config = dict(
    n_layer=8,
    parallel_block=False,
    batch_tokens=16384,
)
Each number is 128 + 24 x the weight over its row's rms, rounded and kept within 0 to 255. Layers, rows and columns count from 0. Numbers have three digits each. The size before them is the row's rms in percent of the matrix's.

# layer 3 MLP down (transposed), 704x128, rms 0.103, rows 50-66, columns 0-127
101:145122139127135149110115142114127100090112123127142143130102159176126122171113120138098140109138116157133188101097099165141130105070157141157194140136141093099108097148106135122139115177140103165115168107146123137125126123121128123158155131125138084139117126130132131154107119143129148119141124134144102124170134128095118114121130111145128157113090138057088139174112137130146099116048
095:097157129125134129127127093152138104126145151102132127098138094172186125095085107130130191137093162107118127162132149135086141120116073111123138161120122097140128167115110130092116092095146128114154167123085147113124128144105107105086110159132134178091150147115141135155099104123122144132152113151104152173110093135116130110098131114145119121182131152144072123110156124129108143144137
086:120100109117107061149116110181116120091116157088097125141122123138143133153129128127142163116122128138122079122142097146109097134129127152082154119100163144129114150121128141116119135161104106153167126107115159104152138161109118129163105093093077133132140095123139137115121130132146064095104108113128095154130139150171141113069107114132138134097165164151157078109158121138162106117131
102:119160123115129145138164086139074152179155118109092133129131160113109101119126148100077148115111141062131125122134134172101111099134149154150105130100117109118093113122152134110152103139155103157113101171108111101147096141137113125121127126067093123143124143120137110128149142175126124131109134132160106113189115142129119141119127119145127109146204138096108141117101168131154121085117
106:124113137127143156133112116138138146079151135143104130115117149178119143115163195151137120101112130139113129151165113148083091114177144161121095138135112141146136133149116120120124137140130169155117135139109171102177126076075116158166123143098130070087162139124092157136107127113151087107119157120165106128113131107133123113135141127130138136148136109130151076087108155172122110115153
091:112157121125134114085128127120137109084168111132136118122156082123134126179138139137136150108124150132127081115152178150149101127088157112074125149087137094109189127134118134118144108127102116149123155131145125136188130122088144098088133183140153108140137111137144114164116118146133108133139173164133147123122124157098123150140096141069154116101127137117164122136160144095133175120100
100:106116153100100091120133068142128139080136153141120160141141092101113131104130095097118081172092129106089094134126156148152094106115124098126147104135108112093121155188149120127160125163151107188153102126147115113151128186158125123102110091110116132132105122155105106115171130121184115119154144148131144157119092136143130107121156140109115130118127099090139135111152106127108128137115
108:141129090119137139121130119119132081153132169106145135096097101132141141151122111107105098122208094087129155116139106143130073111139116119162160111175142153115093120131112122156120122133108116128084129116137143112125135160121123090161122132133137080086115137128145170113164141109095124113113120151099156160178129121134120131116126104125127122150199178083151117152153130116111139088129
107:087108155142141078122149121141124143099124155147078076108162132157089163134131127133127121111143159174127136104159140164128103123111113153118099129134136095109160105115137137150124146073135141131123135125148130118116111151110135152147105096168139134121152142153128102126183126088119140128126101155132171082113154152085109121094111110098117093114188157174121167122143124124094156158117
100:132124119127122090129136112123141156136140089118192112132111141127215134139122097137144113140110135127141111137110128123130138109108140078144140113116150143147151099164123123129159117155168137089129143125141137122115119174080073170098162137185125152124111118132090087129155121173115137150153150153107104147135093092130154110144115099108114096136143136098132115155096096076155130142127
098:133142111110109143071090146150105171152137137103131133163145083094100069139124110100120140104137081158115156174142146090116128131125125120174097112138161134087151140130123097161100117139118132150152181127133125192137123132142143139078129124130163164127134141138154092122119165136138147105130144082150142112145104136099117134125105127089111116141109120110158139158109145114075134102115
104:153157108088133117114142068095136131124156131191083139124065125108119163117116144120145104143125108138157139095106126111086099112121131144097146115097097137116083109150125122133150159168150124158128136134080109088134099107133114138147085114101116091094158115108120115180143103122163134135126123143104127124120170086114132144126144147147119149094121126159150152165104150115152105090129
101:147139175107091142167147144077094139154151133207169100169119113181128088100148118109137149121135146100146128140112139108124148156115163119119139147132118112134134135156089105112109144089151108068124130125104176129113143133129142088132123146131120135123096118082101129153159137100104124131155135153113139091139119128097147109121099136100141136086142192132138120114119139118102169134126
101:159150155131129115123140101131098112125102095144132182151131125113109157159108133119138158076096195152128152131119077114132134093172071131110151107124121141131142140088151112154119143158122134097123114139116119164128104142103134157139149137110150111104075164115116107114087087122124123124136107121097133136099155124121166151110129132164081073118152133110092122109118150082157137148113
105:137117165067132151161160125134155143123110179163146136118135157125088140091124141110135142133146139101159157117123119112111146156195149122118107164143136138185102117104115157183101116123155134119089121111132150147129159073102119103115115116131124103108129119159122118099123168083133127121143136108158128123154128180115163105128122143175141126094137165121133139169118167153094146126127
101:166107113118110126166120136102083113105095096130173082127136118118151116126152156154088117148141104131167154121138138098102135135131125122119096135138111162163096109119105109116135116135097149113102108122107151182148104140155081098140157140154142130142103077145118131093132080125088143140147128134172141146126165108132113127101134159167119125089150144129090141138103145156172074150093
114:107108139139112061109153082131142097151200161097137123100100087127158135140137142131148116147124126138112140119104133138130134115144095126156150163155080173105092116133123125123127147109140092074133109114138103142128158153114132152136113136132150167088160134082095113151122108103117121115135128105083117133107149138123125165090127148145158083133075113155133134131135106128079107100137
# layer 3 MLP gate, 704x128, rms 0.0894, rows 51-67, columns 0-127
092:133131149144123130117118128098131137140131101159093141168145139160122145137142131115127177116135177095126156097104134132130117115164137162114103075129120153060107178137122095120166133135131135141123114155138135133148086123126131104116100148112148160139133126155143148137121135114115137155089158110118086156096133152132171150103145168102172106164158155120083122161127156146109196142089
078:109139137136137109134157122174110155073092163139103126140145100141121093121097143104138128093103100089157116158141145122144120087165084145132134083099136101144132089099131157142082102100137103148102141152126158099182135128166106111131107111153085136163158134097096134107152128153133108129105087132129135134147108133164133139125112159140097177145092127152137117128152098137170139143117
107:088136151147087162126153111115096082177142125127102111107139138140119122115160142165124117138157121145128134143125150122123111137161123136156170136111103130059086114107056072104112155113117130159146106133126135087148115104134066118122118122146118127132120127141126156122121152114160151117155162072095107104142112148147134145105134091106156133094118120087117158112118157150141159153130
101:100099148096097137110122135081114156121124082121109137125133154155139155130166138142139143120153127093166134140140163133093134125121123155100095122125147194083107156189107112161116150129122133178121114124134077138110102115125145106125117174099144131100111086094111167111116079098115124156171145120132147101165134116123119162118142136142131148156129101127161068125124148150129143129121
095:113122098115139105124180134111115130118084098155099120135126103097119114153135128106126128130104111110166145136127116117149140164130111124108119120148108142157183094160122146114139114137155181171147116160129138142136083129157209099156108150133131133125136139114087089152100129125130144165182120120091148111132156137167115111128078167114129130157139122147180085112137129118121171154123
107:077083136145122124132107108117130116169149108130100144138111116089135106139132152150118113173133106150088104092059148153119147120099090077114135119106087145112166103134097101114112118135129107159134102135138135112112114165121095125121131134111072116137134148171139110117155144105110136192147165108119116123146150097113129110149126098092111113089105106141111145131165162095104120153105
106:108097124132128116120143114091152141098109130134108134119106099114112128147132147129120105129104109119113093108091154137135137093137081126120112134116077116116143125159144096175148153105169163126142113142153103122144134111128105130147160160114157157168124111157095099114109130126120157147153123115128123141194108134139166088089121126074113140158123072122139071142155160067143134133180
107:171192126116101138070145109116124133156143123073111126144086092101113124112141134178127150147102114143128088142127111166103131123158126132114195164128114141117147175129156126084106134119118139123130136095107116084167170172108107100121123089133131137100138135117116133110084152114138124120124115135114151101114105137122139103160105097104105163121134115096095094143135102093105121108134
109:173139157109114142148172125142098116137121129118103155153127148129097149093140141081099149118129148156129131129147130137153119108138100139131130106119138104120142158116102129088115087116120131144113126106099103141166137127142118143113089100067164125065140129062135127101121116114181107101123151094098149110150126148115124163130077179167142150125127121168109158148156156173145134126102
097:087121171154140109094146090127107155097167121134130143167099134142117149110139109111147102147121180155162166109095131122136089131111139138131144093125141122097113125115120116105119112096118185134096107141166162109128126143145126146137135132150130127147172100077086128108127137098144161075138113146126140142114139083121111172137133143169106090154136148163137104121091119105149138164180
095:136145104122138110090148154156138115145104152101118120111092157142119113145129156169124137098133152144071106113109103148083119141141123124154146192159098097107161141135109110114176137123134135111115085104099130103134200123125097118088173085122138130117138087117118139105109152111125171122120090165148085101166145126083150113143133166119149142108135117123133145138147129128117121166131
103:172117147152127096115141074115132096127099166120116105126117139113123130116161133152134113132134108115149124120100083087113094128126122118133097120158169135131151095130103158118156079162177094151069128124106097168124084092108153117132123119141101146117149145119173114167122126125146120080105141128102142137073108103102143187135144125115148159141108124170120162128154136159136122126136
095:108164143145094129128159135103143145167125184105122089148142147110134137126160117123133114124126140117128127110084140137149107102143104121120125165103127105103164086132108109101133127070141051144102124059147155099115121104137152120139094110094150175121124103139152104151164083154091115114099138150117121156103091135129122137116124114087117132132102119143130115144162115168143124146090
102:130171154147121120101129110112137131153162098142099080103150158159135132126133152110150137145084121128137145078123128103088115113149131138148152127141056105108127161140125143157093103108092142135124133149143136128075098137120135134132154125098088177105149091122135116151148168103076134135100109132103126117146165099095159113158142080124132133127110083118122133164154171164129139121109
113:117096157164121119148136069156099117137143145133117104115162154119106170119160128123164118140113188112113099108140151096143072164121143118130133119118122120114109154112102110080142134073151093147137134160111118099149107087135118140147110104115155142115173119121122115142153139132160140141074140076175091135136137182103132135148095135126098149141127094108119169127117161133130118108129
118:159110103119120109115146113128097109134165137111130127074146134170168124151106145161121147145095124174117156097119129151124120156136142115138156160193108144131108149151118122163108106133106144171093089128134139133148144137161123113160113138142099099140149114079138144128076117089181101117148108129145171125111136136155105128105128166105139148114100124084155118104131072083115145139132
098:100143145138126112102183129164109121113112094127115136119170082095148072138143145140131145137109159149116146158105140105169125110133131150105149089115136149114127141143104114115122099157119173138091142098110148116135131142110203153113082156131128150117150120126096144123102106151115145154168126076102122117112108156148102127067128115149085134135125139156178103141140134169125149101121
# layer 3 MLP up, 704x128, rms 0.0777, rows 51-67, columns 0-127
097:097127155114106213123108133113143141104119087139132150095097148139119104123079149108127154137095078122139140131141192130105163104158098092118096162155133094155115112144161094127117148127088161117116134100113148155130103143123092146141156148139110125152145131155161126082130108095098157129137123126109161128127160101140110144104127125129116141146129127097144132085158101124083118106155
086:189178142141146139103144129159136163157126110065125129100152097129127168151135111142074095113133127107119124127128109133133113154132124131125117132153113122126110131075094124175093062147093155125093146146152129095129124104136110108098071159114165098133147096128129144096139152122157100120120119144108146097148164101117113134140101123132110088129159159096111091125129113111132119161139
104:140154120145132101153132147135154134150169113126126182048105137099114131127097108110122135083099121118119148149152136095106149095095070110095121105131135166147141117133145146140110135174134096105131116129144125158136124105152135118120125097151145145153105111121139106130120127149109058125128135146110156179132102121129127159122167145123116116142095131118127139117139059081081100161139
109:156123118144151101163116102119096120117153152141125159131129120105117148109124107063156105099126145146130146124124130151113119145118163137131113086144108092120120127049170126130154137104095115108152145156090163091163161118179138137156081127171126094118110159141110099102085140111129120084090132148097100136133126145112120100123140166165082125144113131148138163100129150132138138135129
094:136119109136141141127151119123106116147117140101116116072077128122101117110111138117164145170136116149113143174132131120092135136135154094118114072154114131202123103126134128100134143171124178136139131097106160173150115111118128110145179122102130152139120156098134126139099101178150071148133114090086120112119154139144099135117100131125139174123130127117135127155145137058112146131145
098:144117151138084145111153141149104122151160138143138151145123119139153101092128108123076156123135093131162101142118137099098100092145123144170064119134168118110130091105143139110111104119117102130123115187127138097116086095142103079112127117109092109124110130084094122142171114111133108127111139116157109171136158160138185117138142129156121142158106157133169157112144136089118120096134
103:165150140118129105130143140127128121116133126123108137122150142116142157149094138129105172106093123154141139096153096179156113123109137148209130184149119139097116130156104150102120102145135139134137142149160104106142122146108110096084173136106095106184140128086129159121125145160142126115133165163151108118145104123196167146142146094139155116181143099106107113132126141117154135123125
108:178139082123138131125185144140125129168160086112144153112143118146133122151121153155146114116107139133120123149133119115135113121090138113147123131141139149161104113174120139119146116064166144090090149102091158121135203092105155136146105145087091100123146113135159136144106143123199098107125143130132101126116131117148098145128109124094135128118096127115149140170085104137145140091147
102:133110143128133118188167108124097129117109134162089114146168145138114156140131105093137126138089135122146123154135140112153118124128125146138119115116125095172121148091127131073149113117110105133165126087087119140150128136105136171124115086132164108089137124156158147148158112129133116137103129159097134107122126114125146151141085181144112160088155127175116132148141146168187091081086
101:103121114132099108127087125183083158142086124120152100133159133128133148174120107178130162166116155137164144131134152094129109169091122123122108143146162126122122096170125132135142164127113108143128129123083140131077125138130119139161152118136132111145113157137163098125072152117078125103111103080180115128157112134135103124128131110134158089123132116132101188152103139107145115116156
100:110130119138153092126150132106142174131104107112158126180114139144136104116174122119092141097144112132173174118133151130146122116149114166110141115128098081125135167145163150153183116105097169141132132113091163180151134170127137156123132113115100118159135118152118112079116139082096089118134107102137135143172104157121130153126108101137143149131134124118148114138127103174109146140068
097:111133102094130105158110130105133143145105091150124130115090116133111130116103101132152103094132122087121174125164155121114136144095150093145104122207084129125135100154156153136163141120116121117126106103121111155139163120128173094133078122132107121136115144097166117132116166070122114115113124127136115160137133123166078148195135115154148148124134118130140117196126105144122106104137
100:135121115130121140124165138124115188174107128143147149159092163152130119141114122097164083111139163089144099102128112152118093121100139109164198119132122141097135138129163181146134106124114166131124138172140111130119118085113146124132137119136134118112133125123177136167122117138122105157138127140130154165168099137122178131156150105164126105148120134135147160114134169064169111149118
099:128121092145137155135119148165120123076125091091114133144102135118150102144148116174114151154081115128124151120169142115071150169096162109102145107106115148159109135104103120096118120146117132113124129160152124134164163139125118161096086174135120130135130145155144144074081129122118165149181129097120132060128145136123122110158121125098130160120141129120159099145124127093134119159161
105:150114114122115093130126096127098076108179131145148150122127130151156165130180164156106141112144196077117142084134115109106118134104131149135119160097136138109122135139078107123124119157154105115128151147125121135156185118116131126119163082123163131095096130113166167117143134123169108136085111141167111166116115141137176082149123129138115115136118138101099155139121105092119128131115
125:151123129146145096113134097103086131146194138101119121118113116116162104178094150145132129145114125168089146113114118131098134144141143118123148158145088172119126152133111115138132131109103134157127089129149150135139152188130174101148134163158135132117170162088170149147070123115162109085147127116126155120126106151128110128129129136118165161116091129120160088101122095101110122139172
103:109129141168124111141115135088151120136125120147116119131129104096146175133135130144148121154123136135095149100144122124129101149118150124090154118099145099118063107124070157127089086141162151125111119094148108142148167149118137091070103189125100143107111095148081164134118132117150179139129133142135112154124145101123087148149161130140112128108146114118156192139133125167101151138145